config.toml
hidden_size = 160
num_attention_heads = 2
positions = "rope"
rope_theta = 1350.0
parallel_block = false
init_std_up = 0.0642
optimizer = "adam_hyperball"
beta1 = 0.9
schedule = "wsd"
decay_fraction = 1.0
final_lr_fraction = 0.0
batch_tokens = [16384, 32768]
max_seq_len = 2048
doc_mask = true
Each number is 128 + 24 x the weight over its row's rms, rounded and kept within 0 to 255. Layers, rows and columns count from 0. Numbers have three digits each. The size before them is the row's rms in percent of the matrix's.

# layer 5 MLP up, 448x160, rms 0.0642, rows 317-346, columns 0-159
106:105116106154106171091103113114135154160160130149114127126146144131099120142146104145124129154099115089089138120155148107167143122110141077104165139113125133115170165143089124180163130114113105102130099105089083159106129167124118133103141157145133172118089145098144143162116176125159141139164119173099145108141126118136141123158085135112143146129140173120142092148124156143135110132162123163089084160148136095153123130154158186087143147132138113124147100135096137133119122133163126
102:146119134113140121095150117157176098178140117156102121101108147163107165117151143141138097112106113141118113130080108133098089170121149115177126108108081119173131105140129119160143067126082101128117131106142152116130153132093114084158160110103161144149135122127112149096062141110145143142111130135139129099174154157145112119141159171155100115102137156128152133153120166101116113112125178132129147164127152140125142087134140154135133141062127095139155135136134124104121131125152133
099:118117151136122111118119108105118174117090060119148145074138144142118172102155199107144124119148132159151160121114175150126119106147135107100115092151085134122131126116079118099156111140109109145155073094104113118120139172106091143119113138139123169128119107095146144142121148136147119140126112127129141140186131127075120135111134119131116114145136122110168174147133161164086139101174140169116112136114090117146112130146110072127140127116097138126153151116171107112153134153138131
110:144129142122161087123130079091152144139130118146092100103126155153142120153144147144154128175140137144123158112121175147151121155122142128168173119130159116169089150144104136119142143127169095134139132089134079166106133159150132104129144155160087142118093148097102147061097141111172129114119151087122102101126135095149125184160142158119118130127125183112151160138115098111114105132138132132119134169140112105135113091107103165158118091120147109151095130119144105139130092159138128
099:175135079130117163106127127109164135100121154103108119122099115088104079129155100112143144135106123079107163131143173127139149154121148114113100127142157137087110153151115154118119161127071111117140136110107152127137074107128079173143135091121143095150140130138122121071141120150153153159140158144147124110114090125156154134114121120140103100116146136127098147126121098140138138139128107117101160165176086107191120135123133124161130101110120110131134165073146095098127160131153099
100:148128142116126144102084083160159115106095147143139134125156083167145099137156150106107145131145137130131078135108132125109164135107129112120151095144126134082135105102104136152100154123112173097136138173113126101112095121175119122137099085135141135108150130107169173108118107154179114157106102141142106161152177115129145120095121106099141118143084110138138098145098149102113109103167143145114128164085101088101161140164148107172126102122127164125141104106116110095145158130123107
102:076117134120106117151131161144159128109143090140155117132123111132092160138140117090107168117126138090150104125137113119181139130106136129131101117140093130137154121142152141093137115119109130168131101116126080104178121135143111148125155104131094128134150191161126134146149073130097162112150115152181148120107130101110102105142136199157126133119162124147129169128117106115097131135130114096124138123146136153181142136191137164120130196106144111140166133130128091122088113097125132
098:076078142144078140136163157150139139150125146094100134124117113099116136088100132131158173097074114159163096156093132135122100136135128152140118175137135123138123168172140119170114139137157131127133169136124115076140110146128147125098121139147119130099143104073069127137164131137087104154138118173103125109147128148130135151147096088090156119134120135139121135099135133111143130158116120106159072114105148117116112125100100159136109148161134131126133119165100121151140114158111185
095:099128112118167073113141155182098101079171118112133119153111107103158111117132115146134113134139111110078145137101161147082152103101123073132111147085145121135152149144122124149126121120127128114127113172130135162171124119131100114160117142145100154118162125108146138100128121156127167100161092104136117166162158108086152128170108178139178121169148119160142106137144129191130154162128128123121095123090133109101152125119121107113151102106133144103149127139107133146095153133147151
095:146123130131145186139109153153130136115105110096141104078102141080103107159101152143103125145130126182117091158098128114096133112113119146127120148059123108144128139109110085141150155163153112132099137151119116111102149094111111134114120100132108110135114162126113140163170137131132121128159116119102106135148121110158119175103082116088100170139137142120120068145066151146121102118145064119137140138168122126106162151086093164175132131135136134124151113118140131138159119145127113
100:129104101121101128064116110138162098110083133088088123093142104140121103136099162139127100112143145136112119096129116101078127139105092137107200150081130121127148116142117103110114153139169131106127123119159163123090083138097125117140155144162102126113151149112130123147132165122084116100121121138143094167099097153181112138105127155142149129167148112189125082154144119120132128123150153099145139091114138132110100131126150095179149155149139135130086135112145136117138113141158135
110:083130130129103160124131149123107126143129151137153108096119109144108168115122105121113088170122156142136074131116147116147150116083098152143169119121119128129122133121104128180113141155103099099107128123128076139159130092158175118161127106130132128130142133095105141146135165177122124150100155134155132145102130111157120135119136164120091180138134156115148119171164128140130124107177161147144138108134161134166156140120125077094121143105183097119114119142153118118103205169146125
094:127158093119116148135137107131133130116135079131153124130135142117101129118159182113089154156132109133127142130139120130089130114117075153136186096061170159145120113136134116117101165109144084158105142153100144122094151123119159123133116156086149135150116112149106116096093178084120096091123129121163130153117117152132154136126118190144190155110075134125103106108143108138156131106138125142162088136148139126122139122100122092161119115105134114142083170125157135095106121122125125
099:114083134122131144085116119132170157106101133113159125150128157124135094115157155105154089138144133156057079156136126109148139138117155109123146106114164129195082144108152100089114128098133142133099123124139096119128115114143094181123093108120147128098102150111162111092090118071141111090122100147143110141112115143136152140137165159128096089148128135110133138110171131124169129086119155160133090133164101184144144105159120125132156131141125124134116142115145159135114124156125143
099:107142133105115132131128153084139111140113118079123128148106132096124121172110120107126145136144132118167088101150119120107163148120122184132132145118134125152112171115159166143109141115135162124134152103097118093113128132149069135184114207147149173137146152091132171149132119111144150127065141115109111159105145121146117133101073132132109105140113112098165126117137136115128115117121156131094126115125165139172113170144116184171153116100121137121144115133161098121146108160161142
094:150162144095138100114122130119177131141144112107076102097159141163167139130139087149195100134145114142148112144156111132120107119111145123091144127110140115112141137139137134096177119097107169139169131159123100064097077142130154152127137104150067131139089124115148124107137153113129099147141132090125122118084115132096114131142109072128129103146133112102106135129091114119183108140158101162131104116106148116175157165155094149118119142111101150126126144119134126135161130097113134
093:110185138121131125149125153114125140142141113158116114124161102112134145200106129158150113115102113111116127079129163155128123142190108121128129163130114115120165086136108063132099143139124143106124118125156138139130125125125141166147134094139147157124126126128136153171143121143071127159093097100096132098120151149159120161141112128148125126114101120145125118124134127122130078132126110131049173093118102140153150173133134133121105154128128167120147094152145151169157162191106121
099:111121113100153141098129152146158161126119075121128138139123077103124132123121129109078165132099144125137121102154140137126131168124138158144139139133105172122115105127166168098093116107104063123099134099138156124142140159124126116124112123152106131119095137099165155130119101140076196069094118158136123136129109121118113135126124160124126121164114156101166138115139106146115156095136141122140125094151140118163107122132104131087106125149163081181122113151120076067094108133127146
098:137119135117147131086130178151080108099096128161112129118145121142180150138138121120102132132095114167131154150115127154118149103100176163141165171169110115168082100131185165136160138153122076115141128117149143163159137109120147106119112153133141153138115096084133124142112137148114144096118151084148157117132161124137166092138115087131097119135137155110161118179142085168131133123119142153131140136120094130179084126133111130105147108149158138132128129132139185145138101141114128
095:182106140137107115106115127129143087145144115159144107108138089125095136103120148145131183098150131146142087119122176093124110139162132134116140167123132120100146104123040106104147155150115101146134154150130118105151139140166113139127130128099132150125139084132129149122112110126131095118120156118130105101120157085165113188104106107131150169136118138173111134100126131165106102139152137125136118165143163108123099176112145121135109098158141122137190147184149125145143158106092146
104:103147157125135134151126127219107168144153151118125095180111118126147132108157161173122182151105165116105104128113118107130146088132128104099112093150119104145153096128114140127135141099150113125118137151113174110130134135107141079134117147090109136148147139138129125130111147105128146162067110143098132145148138145133158123163122082190139128137103105119133134111111114095086141079148150130169123100095146074116163121133121137151132149143129090153104159125139113141147158111137103
102:147146116080130122117140137104104152168070127089101104137160105142125142141119129119119123159099101091112094120125123142132122160140151106155162101142158131164161105101083146154119135149080132117128172120074156116115161111162151157101167162135139143128141085171107117132137120104148133132141110123122109107149107134137123075146193124106104114097128044089117126135088153105114154140125154152088129138151111126123099115146163118133121121129112161109125128158147137097116136128151107
098:145136101114131085138123156115129070138096146127123127095136101109082134167139150159118101099128101147132100128123090087155174116148122126098136139075104105132128101169146139120123172140085110150114135134137169120151110136140139183151123109114111155096087125094145095155145111147130112169095147118139107142130132154094148133134078145128117093140131153105144117157098128075119156095110139115138175143122133124151146125161151144127140160120117143159143161073161152086128131121098162
093:120140098131174149125123114101162117157113146121156123135167105102142131158130110103128118137130116134130123141111176125126087134147087131112097103088103136124103102116072123156087169128090137100094170143125126180090115151156134158134115139153142090092110110133121103133103145097167155105119132094143131162131125112165156130142125190106138141122100113098127095134093102171126165168125094145092111146159173108168112107136169145124116130106112157110111131157094129108146163150133121
098:144139119175100130110135152145133125140123105148130142109099194124140126149129124108152115168124103146113135101146118136140112103125125153139160122113042140137106130113122156113146120124155167139129139121147177117139118104094103102106145133130134169060130104174100136097094162125095137086097175129143117141138115138150138111098144115115106127111126111091092111120158132157127101082131122114108131102113105148153113097181152150160109128127176106117161140164167122073106116123138101
098:100131187102108142093123110135116097134130122100141130180128137119099087157144104111099116126095124128124095147114109154158121111115118132147136131135119134169163152154114181120149132167079141150136085101122103160145117131142135168144147144118136114160130134148145124132127110171134129135136140115092087162157149137097148110132082154152119121134116104152108140131178138130115104117172118129188061151137151141134062142092145127119141134128169099126121130165149167132109123129066130
099:130115162144096129127146143101158122129117105146130126112125157099055129151084152159168162153143087152106121121135128129104121165135163117136108107158115110140138087105154109145124160140107154095156101105181156096140128129093136122104145139113135138159147150125137116085134074163096109112110124080165083140111118158107102154143167159169144098137135120141142108128131145149158098188123124130129128078142117128120142086153145152126146103136141139116115149156131129100180166111124140
104:123132120110155148103146151148162079151151115068109127154099119137078115112111116128137139151114116120153127134142103159178108137178118175140155144122121170160095116136140153156103118106146119154148141117088144079118102141084108099107110162139109188123144108131164144130132117133117125108170148130087136083120123123153077121155091120112132159119080097143091114092103145124098128163097094144143130113159176146119115113133107136089137129122133092119115113131153097143140107149132145
095:100137118136113145124166112104164093092128137163154137120122144126103130141133155148145171155125130136119165149128142108097091151150112122130131098162136123141168149106131095094126122150173132144125116131156144147121129110099124115121129088146146118121126171123086131120103069098180153165140183085129108132178139189107139169138146094168130112114112137122095149087135106152136136141109123069078107128128135097106074137152130113126136119144115127110118106121177135167116107116101150
102:147121132123105128155083124094147124078114168088131142099163136144119111157138119121110096098126104144081157143137130165120072157129145137123116118147116127159149126142123079129128117146125116128098107123123156159131173154139103113118128081149123153136165085122131137101112131131129119108120143126110150149113144124090142106109192172133118111124126118145120106153145112076104140161181120103119132132112140151097115105158175144139133146123113189094146154137087127133120174192120083
# layer 5 MLP down (transposed), 448x160, rms 0.0639, rows 317-345, columns 0-159
100:135160125123128107129090132097153120130105148119145108122135115166112091089128156129151133146139132131128131149128109133125180150161112099100117141065126121145102082120131132153099138139098165085161106109112132153133132113132107143106102166148111143149125138096175130092150137144159148094099128127147110117138150138128070124117143125113144083136085146120114126211109137097135155111129117124152146174070131181139114133122119072115123129117112145084116159109136135136112115110103191
100:094143114105106171131128103111133106114159097113151082130126101149127114127132145145119159132148160122138121149161179154122106127182148095104098108120086139174138095150137190125139097165102147102124129150143141132126128059117125099105128126093148104139102134113160131161136153144102134099135144117159169123079143146141109171100113146167109140097107157124117118095150103128133115085145108131124125106121146132153126134138097152066139114121111164115149077138118120097131127134096082
096:130100113173113092121113153126108098107085114105148154153140154134080098115140166123105113112126129141099115154144113147116146111147084118111160118108126103144086131084117107113114165146127130151061122155135135123119101118141109146111114174116127137061133104145158098152122131112119172119141113113131129092121117141121113156141105108140146133076115124102129137106132107118144159126135096134112078076225119093100119162097125098122137141153140136186135133107099129123132142116139118
105:106106156118138129129153167149133120126126140105082134166165118122168107117147136101149103104119160156150089143115164171152079097171156129167193137093127109149130118136140112120132119153128148096109158140151122122066146132087154103127112092129148157134135156126118092146120109116102111128116167125140157099171118147122149155146110080144130124153118126108140125174131093104142191127129086156129110108166118094126142106143119146130083153139154118066119139111156127123132141145134118
102:150113143121126110114105105105122109150125145122118071137167123122132144111088143107185128130115119135114152141148135111144099148128194136169118126095181119105133166176153148133094104132127098176126142141126113158100117139120154127180125113139157133157107108171075164135129169121155134107117141172083124105123143120169112117124136098100103184125112119161116154124122144111124147152113093112077143125109147134120103122122147154146083150142145145126176097101150152130154162145131103
102:117157110132120099130096148131109121123107147157156157106121111136122133187165114139140112116097102134119128098099091132114137087144141131125160135147086109104085130153188075103099111119138102114137121146122120102146140142138118132147120155142170117114171141118140142160155156127146138168121127189133139098108134146125146108134116144127119123109096121108116152224106096123133137136096083133120123117139127136150152153102179150114141189128164114128117179141127147161107131154095092
101:165100106146113107070121152134143127139137139125076137123149130091170134163122109105097124119092132111150133137136163151099096142172122156124106164119119126111121121138122132153181140127101103141154139101140112115108109128141130143157161132164113118099060121094119119087141108127144130080126113114136105138127123124087139133133139122105117112157161137110154166085171166111128084120101082126146110162125141093092125126177100145137161138150118174123111167103080073124115131135154134
100:133108109164115105091127128161156159123077106111163126162161107069155151076126128215123086128135134154097121155119139162140141118139140115147145132118110134145150104118160123125127113129102156117159130125097169131135148141121058131134082104131138106153141165169120131167147118144134134116092155126148116118144158136099164094129142159135155154077140135087161155098118147138157110127157121131094122123137124158143156111136159133143128120126105154119151071112132091128135152125143138
095:117149096166117129198079130134113113123156131122164130105164120159079108125081127130113138101134125132067118126153136154139152153158098174151169144144151106086091125115140132111093108128101132115131107128137121121144151139130128117140184157125138169133152116112124138161115137126100183118132162127112165096163080130136088119128112082109118121148122107157102084138118106131137171088130151164176118121128130145134083134148126138122149156123134135082097120106144132140150161111156123
099:151109125139133137128104114108101156130133102113137167116138135094105153151123180166139101134109147131153135111125158110129148092108126121105121154129122094156128129163161145109148106109132150163088133130131124113097103118091069115089117087145163112123113090098206101113083104143151132179147155096123125120154091150153093128107111117142104118114120089160160129132102137145132112143192143133161120155104078106118135161111118129138146106132130122083169132112108137131087091134104128
102:097080149120140108122098125139168128105113144129127153134090130121126160140140128153119139085145156168121171132153113110074115112098128131121156135054133077132126112150121142159133104119146163165145130136135126176149115102162161125093149129142116115150150106142124120095131117146160116093157116107101145096140109082106104160138107146117157194159135144121108127066106152126115098120155103124134162108108177155109121134128150125165122144165142143124139114184116148122142121139144168
114:099093126124106135147123127126085129125128111144146176155124122096149151136143131137099158133111133119127092122101174127150122152189108145130169114130151126074122075147106126130123125114124123090120104121146111156125100123127151128139087119167133158137115174127158159166149149131161141152119162151145077124126147136109133152115129161090114087135158125087165126069154146096113138126120112133131132132133097115096167138109081129165136169095182092190142111126140142141115156129102142
097:059132103075175168134146126122107114097164091147156163140142077137128109086138091145107147149131121108114152163145104166115168151181120114184119129074094135137149096148131145136116108164145091098158134108137138150152119122108106135122155169131129160133114117137138166116116155093138132119136126130112092102103104088120108126165110137130105103130120145086144137157105150170116106132159136129101111148122149149097133149137117134123110129144122110100120119124128127186094137117177110
099:149089143102134128135165114138124096142136113140152116117141128101128137157139120154170110112120148146128090182114100138076134117101109115101150129078126109151134169126129149142112106109166139141161129149126154122149105132127154128112158168130142130124158150115130101074120105104133121116117120119114096150117156084101139120096134143139116106162110141165085108011117097130144132096124118114109113131141159067119082136102097146169152142102144119153101135127129144155111112138101126
092:093134126101089122140156100134132111127105114151150114126144150128114155136135119133117108105140153159148098132144099139157085148171162147096158156086164158125148099131100110126114089136123140154106128093174142138130128169117123099128120160141151149137124130152117138132097134123144065122151093139128126133132090108115067126130124102107093122112128066127108141146132139123127108091169111142110166149174083117126106172092112102165174129156139122160134109125091114193166149119119140
093:114102117113083172122152105113104128129103140085130121143149146152135161062151110116116149127117084141160127099102134153113138178119090132170135096108128132158127112121150115120112106126132150154157106109094114114145152166147092124121149101107127119107136104140129108060112151143145131102121129122166140126121150123115145143126159127122169115113128094144173127199152179100097166120144149145122137125143118147098143167116101189137123073122145141161124163147090130128155106108149125
097:158167133138080094152162093102122139163127132143136117148110153119094130109116159093124107094147150145112138088153142135133109151115112146109126162142109158113103115158181109090096136084111141113152109155129138127125123100115119118132219125136126113143118092156142100114105136099148107120093114188149175139097146131117157133136173124095113094141153121095135118088107132134134141103117127114118138125077110137113099145096148109136130140135088153161128148096128108080161151124087156
099:129120134070074142133128130110150137105099114125102104145128129158124104158147130107131157133129128163132101123126125149176128166094118171134136127142125081133171100098103112134145089124137174136148102119147140152120109105129094144121068134099130097115122128132166117113174147098124113150158108146120109104155090172134088172120135117137127194135143091151104102117113126124099171127120121124147136175091122094158133149126150119105123115127120114191142145104160123175158165136106141
100:117181134097148143145121106109094114119146129151119126086142163172081131154142115164103155137136103123136132102115144147132154098132137156093124087147114141073076106148111132103124141124105119154146092155159101134099123122124124127084147113167152099139166139154134149143138105141124087169115161091125105136149133089123089100106142118170082156129148141106169087094168153137151163113126098131112186140135144108129143152128122094138105161125113129142191117123130115152129113129150125
096:143128162118114161098109123137171146108139148103141169113135123087082145156130120154089132121147098147128115097135167106107167186129162076104128125132158128106050157164137143075142123133136084173126107120156126124121102158100135119105099141147135123175143129121192111125141118137141124114157140123128152075149091152126161097157149118071149110139138135134114122117126147138153120130153158130134105161134116110115153146101147158147122147151125136099080120128145143158138107141124154
105:144148131148119144108164111130107097157117080120131155157119155149157163142132120119145105163106115109168141164092157093164132100110107088193190130128161114099133136151101141118120125136147116142140091128104111121097153131152119146136100137084143159119085117107116154139147158138154098101134092138157177147161123152094131138139151106112129171119142135134130127118112111139122136139147151168124137130160159209077119116093135129151150119179138140155168141127102107136106117129113129
102:108117141113121104109143126060138125181108123125145116127153139152102138153134171153137110168100132115124104103180138139180112139130134132106109167148101119141126132153114122155096149175114113173137104112112159155094127191097089116138105156187151116139148118115137117081099098144121129166121135162097158128142133127134130132136141136085117113119128114097127174123104106117109120145153162104090102114176091125080143101131145126147113152093131133152148144129101091125102127159156147
100:105124119141143156150176098187114115100156126151113118113147170166115143175118137107137115143125127115085154119072123152125121125132152141152130093130099126136130111143157098113141084155141142112101097134113141071162146171103086154123167158115119150158096149123179127123119114119113112129154148124129119090121109115140114142117130110169158153127105133088090124225140115131100167141145100136154137152140124130157114147126154096115128109153142155142152108135092161119134119116151103
106:111128158096110141087143113142114126141110091076123152142130129094175096163114132132137162098088174095140119125123127133131107137120098146095095102094154123123100123133133106138109120147125104133150143136169117112128145131171135105139162131129121178121114146109104148148110086076134127160111134112093136125152098122092125114114135140153144158130139114134121145061151155102160133143087124142094067172160169129156143139166103128091139126085098134101151110121093132144164134144145085
093:112155102105140117083130112143113102145085159085120103091082092145156134133133135105147119117110142126175137198145108153168075112118099135142083101120097118098132152091152107102141106120145147159117119124073103113130123134164127142125137104163128114170115085159130139159102124137112127105110127170076104145127114110123117124097133112110124142151182129146120137138180136110119134109136128107167127140102127111098108154121120104099149119124079141140127108124124165179126112143104086
100:116138167183157124115126148131101129129148121128157143112162124152137124146103108124135126168125102123120149130147134171093156172170102135188152089120095119151140128092172140113099163127096124115169142152114119087123159136096164164106125119160149164072118128115150149143142150078116175141123160145125142138108119127120170105144189146109162106155122128125113140158103137137167115150112119143124158099131149159136171117128152165111116102095138171113105122157130135130104126144123092
102:152137117111137141108133140069117160117132134057140123122168133118140149125168120145069131163106156116119094114105118137128111119178153165095085143140130109145100127134145101139161100118152095124107141116093130103128143113121127146105113115111118163163154071136103116143144094116097085138127104121106102133122087143136130113088121108158104180131107109141136132145098149113129099099137124118149082168095140144127117120132151116109095184127180146175118163129095135122148110091109144
104:111133142115135101109151144126118144156115114132139147114150108134127147135097152116108141161103093122131145156123157144171104151092147119135140104102166126139109143103110170132100147120137163121063148089120099125151174145148126141117164117142110158105145099133110104222116150106129147127097122177125117112128109147096126123115107114134163130097108059154137164135139151109121115141151095122104148140165083074106107158130126152116143165070085141144129106133129126126095107124118144
094:182157100113176148102079126150110116132147102117156104106112126136111135148099135152108144137131143115109155105117162127145131113109166117156144109145121110105155102135165100143143084169110108126107122112162112173154088101136149099104168128135158122144109112121087079100121139138101097145127120167131156145111100085127083123148166129105143079112151169158148146183100127140142122119127136133136142109104160124116143111116120123140120125094088155077109112166088116102123094153108155
# layer 5 MLP gate, 448x160, rms 0.0644, rows 318-346, columns 0-159
094:131095156139144091165113147123106144139155105147090126142099140114185128161136123142126155118126152178134145136099168152146124114129141109154121150127130130163117154133108098161127137131141149173146129158176140140133047148092176097105138150145117130110120200122136109134169099109157090148118113138156105120132145150115111128113080133107158106117131137168141115118085144142096120138135151112118117155098130122176108116114148089128121126108116143124109104099101146145169085160131170
094:114114103126115139119168155095127132166146141157148169114139122137118123119142135099141140144109119125129121126126096077126097121114130125129099122132119138132156102134110172125088145128112123166150114139129139126133104111123080087136115078182146110175156099115154117096145129092128120164172180145119108151143170118143136132141118149092114138106166208157113118148140153154111138125135127086071138139144149172132103112104134170162085135185113128117105142111105141133124128178097124
105:154124127120125089138185136183111142178175088123134143147112105180141109124095120132130116160152140121159114116154108144109083138132099093103092103149158105155164105103162123130134092125155126157122086121126115132130113144117101130147131144161077102106131094150127147113124106117127127124146064143106107153119172107139099093141107126154133120103138121123142134121140176147096113106143129126096118140108125133136149100089088151098130078112137103134101122144144104109105170093138073
098:109146180154132131102150088161140136150112126146107110173132099153123200112101085100092172116119069162142155136124143138037117130126119102189157111149131151136157148135106089115140087143108129118106141161126130145144123131121135083108087142109127135118129130097120135143105094124111125115123139126095136134141166170143093135175129140128139169127088136150156145123107146124130158121078133117134115139101142112118150124130145103112088141111089104132100134141129146103111133103133136
097:155165097090090120100098158101125132057124096137125141130096110149147141095117152148101145110148129132146135107124119146141126115112104105101152160124138138183143156141138119117117105160098169108135160121131081120106106066133151102168097117120085132165152110093111163172120132116084128095119134128140103116133142155132136166101150142116159140097124156148090100134127109132133149129153139102150142142155113119149178135108124076109108162130131188144170143118104133105124128144095114
102:135114097130134119150124155139121153082117141129182122088155138152158112147099132068142095097122126153153131164145142149101121138127169103099141110155154111153175149138137102106093120118109118090112085142168112144136150116114128138129143101122115140130147117144105135168127128135122113148136129125134100116113120108111106149058118140109110121108116152142167131107169120112163166088154078161118111168103155170151143126148108164126087157094164111159107132133131163103120080096091114
093:161087140186118113121141121147169148130137071119153145106100147108126141172105112119105135110127158130120086117102135111163146130123133131115114125124150101093138115140155127138169120177090125095166162123074082132097084122149114157147120147164110122081121097135155102114158151128156104159137124105099124122136103120157131133132096111153124098153141172190126131117122157136120150114127123131135088135123157098078125142141149077159145150104098144139122153150136139154160102163150111
090:129111166119141131098101103085119097155105111158131121109126105139133124116136129086115121079087147146090125143155157175069149137165107133096100118140157139137141128087105130114123187136146132171129130161147079089118141169136115116133132096099155135115115160158098129133163135121135092145097155114142139101106144107130132090136153140132080142116116110125129153101122131129140140114151121149111155148128108125150121080130117142065119149132117122165157123137114202147152086148171109
099:102115126121123162123131151114184139136142087110163121122142117073154205149104105108125154111147130144135135130123110103130152170125127083096123100149109129140113117146091094123088090125085149111176142133106114141090139116103145115101143126110143175113125109116178107167110134120133154148098163143097147140121131170163071132159123120104130136111129137117130117115119125064143106112131151125098140086115173159121145130122147149146092165166145119126073148120143107139156139120119123
105:097139154115132133135162137155142188129149150131181140119103161120124133152115088134134142141137147106162109134114130137117121161148139142161118137147118124124125168115108102126166121106121120130137146154130165086145087143144139137130120155104118088109120161183137099143149148146169140108126096124114111111174120127178121134144148106137113104067146136129118156095096180091121179153174134116091141115119087140120163128111114129176143124150130103089096104136093070153113109113095151
113:153115117136140146117115123192126151168167128147131156125146126149145091138097151120109124111153147139151143103145120119093058121133112136162156091131166127129160133174141180068110100147126107122143111122140115117140136113101136118106124142125145127125172142152134109142108094139117097070174154131123104124148127133147120129130159124141110136094091149131127095123103111105113136128135066103110187121146162108106114169138131144137152108158101145087145128131123096149158066156102151
095:112103121140103116121093130166122165135140145128175115160143157110123155116132141098115164116132123170157134127133152079138107102138143111080089111138157146106085148125122099119128092131107123131135103078129118144145109114077117081155094125133105109120141125137097104123108139133122160166138115107140069149109140137111151153106142154148108126163105100123106138110156107095135167153130134156111138180149123180124168170164143122106143111166077095107144086105087123089118139119113114
095:174136117096106171169139155123142138117143158128125147128132124141130123139159159125110109117145114129125105142136075134118174101128085091172147139172110156164109120182082113139132129140139120199151130127106111103174130136147148135153178119117125159147128129113120157095145196116123135117123137163109145128176098131167120084125067087122105153129105137077127145138128090152146127155153125139137149138100132124129120165135140127122130130160150125147158115111104090122124143163139095
097:143095136123134098133115117104122145160080134135082118130131181094115169130121107143138150127123088164141120188096098121145115111140134155140157121089128136120108158125146137148090131115097122146139115130106147095135122053154147160114126106150108138121110127108151125104133092074127125136129149119194084120117075157136172122128107091143096166107124099125132150128112179167134133176137143106107115109130164154154108114159114154149113101117099112148124111125103101153115100131120099
094:158109099121129105165150119138091153088105155141080135147129120141143125104180143165173126144140138134149137093127144121161130150106137149132095140123135145121104141105118127177142135130120134126118097156139126080094143113114125080110107124161135134126146110132125123113163130136132142161103171108133137156128123155149108129140109108112122191137108104139085187180130149079160121187123150098147093102146149095123126101142155111118154157104172146112165138085147136150094137105083114
088:151125101149151101107139185156108152163148124144135146091177119127088130132111162111158159104125133128112137117138116118120124132126139174129182122140139122110166181121119107145126090096079113138111137141118119133059122108112103133139134147105110104150120140112137101078095164131152121120161107108155093123174175175105098121107139116140140104098123161148082086142152141147148099137109107095161170132132138117119131108136086125109115141114126127121122150141149170135131115089083094
102:127092163143097133121160095126172111122133129170111117125143172102141109136130132131117136094097098083154160120144121131106176123157137161155100141178124134118193115108134146122124109137132152143088103133133088095121127116122101161121121119157090131124107117136130113112148096101102117154128155113110118118127147117159143193149102149110124118145102147145129127063164143117153148168124129157123075187113175149165090120130139100134113115155159171110118146124132146110152140127157159
092:128143130103121166104138137122157103136148160120102157113101093119123120154150104167089169126142111096170154145102113162132119101129151092144134110125121135131140121151128161125122168107156104127129174083119155125092104162150136113138147143117125105126157149103121076122142089112150100136127093136109108163138113121103066112149197126103106143153099092093139146150125122118079121105174142160104115147109111114110129109149113144147076105157125090147112109099114139106078162116123106
098:119131150113119089140147111141151153146117161100110132144107116105141120126086149125132133088132136203117145132110114159116099184107115136106113129128112146194145123139166120169118137145118110104138103085148139140129131161133144107134097121116154173178132126114077164105076129111165129138140153170174089144122115144126130125132103160122084108113136186094134138131134090117107102153103124144167123128152114111113159166086103152134092116162142107118122132115127141148121101172125157
098:122153109188148116115128144098128154120116156147113091154107112115126127141156143170134149124108132134128151117178100149102122175139124163127107110148105140111093114137107135124099115144108136156131089109094142066131126142137148131140173141104142176150117104162148142112119140134153118101092166100098103125158160157119100111149120103094171141110144088132086128117136089044141133123122068112116127092164150138144136150143128135093170122143107150144103154143144132122117140111091159
102:148178171058112125128104100121135125163134093116153161147136138072164122137128087090125167090124156138104110134129094087112071127147127147161167105137120101103158186148101122107110124120161138164135152081145156149124163138162155123148130113116092116113140120122180145121124144072112139104119146162155119102153113168153120143083115131101103121129157141135135131123107112130140127118084103126144142104153130113153130135076105092128149112117119129123115130143166132112126145119146135
101:145112120135154140118111133149103142150147134096135130165131141106127137118092119127114131146097120161115125101144117113159125112127125144124124136163152152140120124140136191122126137159133171111142131144066106150117086089136159140142118126132114072149121070135160132091134173172146124111165133152084137173157112116123132082159139124174152169170117141170112064105118134115157140078140138122125152120158125128140085137123136084132094132111087108134119136102127089110149119110149079
104:073124127135120127115099110118112079136117150135118140127118147146159159113119133139117130121156156112152156157138135151119135138158110128149119109145100157127104111109104105158155094170127151162170141147091125085131120129154150119132139156123079142120142190139139116088140154137098097126174147110146099093117111185128122171132123125107117130146146082118129134084164140185112133177111141147134136106100130120108141142094097156137121102161117176115149090162122146153110089149158181
093:123147119156127079151179083114087106137147122162133108116092116115085136106117122191132115176118134134143175098082138128169144119113146120131138148109123133124123090151105135140103137093124148149126151160118151146126138093093090130102102126128118140137163127127128168070120151152104109117158095115125095133136126082119085128135149103106086161164109096109142084180150135103111116107132101139140142124169128129121141090126116110133158114135140136121152124136148111115117117139179063
098:125151115123118141127126096137147122109130120145136167144134131086147126141150120159179085133131120118150146146122127113152109127140155106131112200145104128069128127142075149110147155139129168139088114127172116155092102101124074130138160107122183135134114128135133166136124119141125075139137106100111106135142130132118153130151077143162176122160116143113118110160157093211120130086173131112135095124134127134164117115128113085087171153108150135099099139119125124121118140148131128
108:124047173130136147104117178116097097129130169149145083092115116120117127134097122104155132164130104116105095150113125153039135115151117131118099089144155120143095131131086133093119128141092094089117132110124136140114157116141119109104124100112104099123142131074151094171121154130150159124122138144139125115136144135125121168147120151116095134161141125128132135100153084117142145108165139116107121134160137103147130146091096117122111119115153121095192138121117123099132109126140185
105:191111122126143125116118139168113116149144120135157102107099075149175122128083125086167120110103176150117140125123113150113096114110154152169153105120150158090128113113149144154106131112143109107163137106129123143125098100078123102125049146164172134141153114141113132143158144110130137143139117145130136134119151117131135098174123120110142161131119088092134095119132112142117106135128122150127161103172114146164125124075072116145150118146178098119145119139103113112160090105111149
101:129113158171143088124114099133104146169181118107064142129105109142126151116151147117120167164131103112139120079121141164160135124152153140132148119129183158084124137138130093157118119099125112145128161131166162144113097133136115146108128085136136153184121104134117130133073131118124122126148134136131096139104145102148145127082175136138122130089111141158094085124132142163147128149122098130142170146110158132107156173128115144137153128159144117126157119099101165094126103094160176
104:141086160137170145120114109132101155138114117158144131159156146140106094179141084109105128126100097134124113135129135169132123158112125140105155152108129105140115110099161143107116141102181134105148168167106071114143119154095138148132105120140125141091091111158132108134141103132091158127106121139077137119096100074127116179160128124091131108108119162095119089115112115107163145141128090169106167114125162127109111152174112120155093131120160165131097146088147130127137121117116162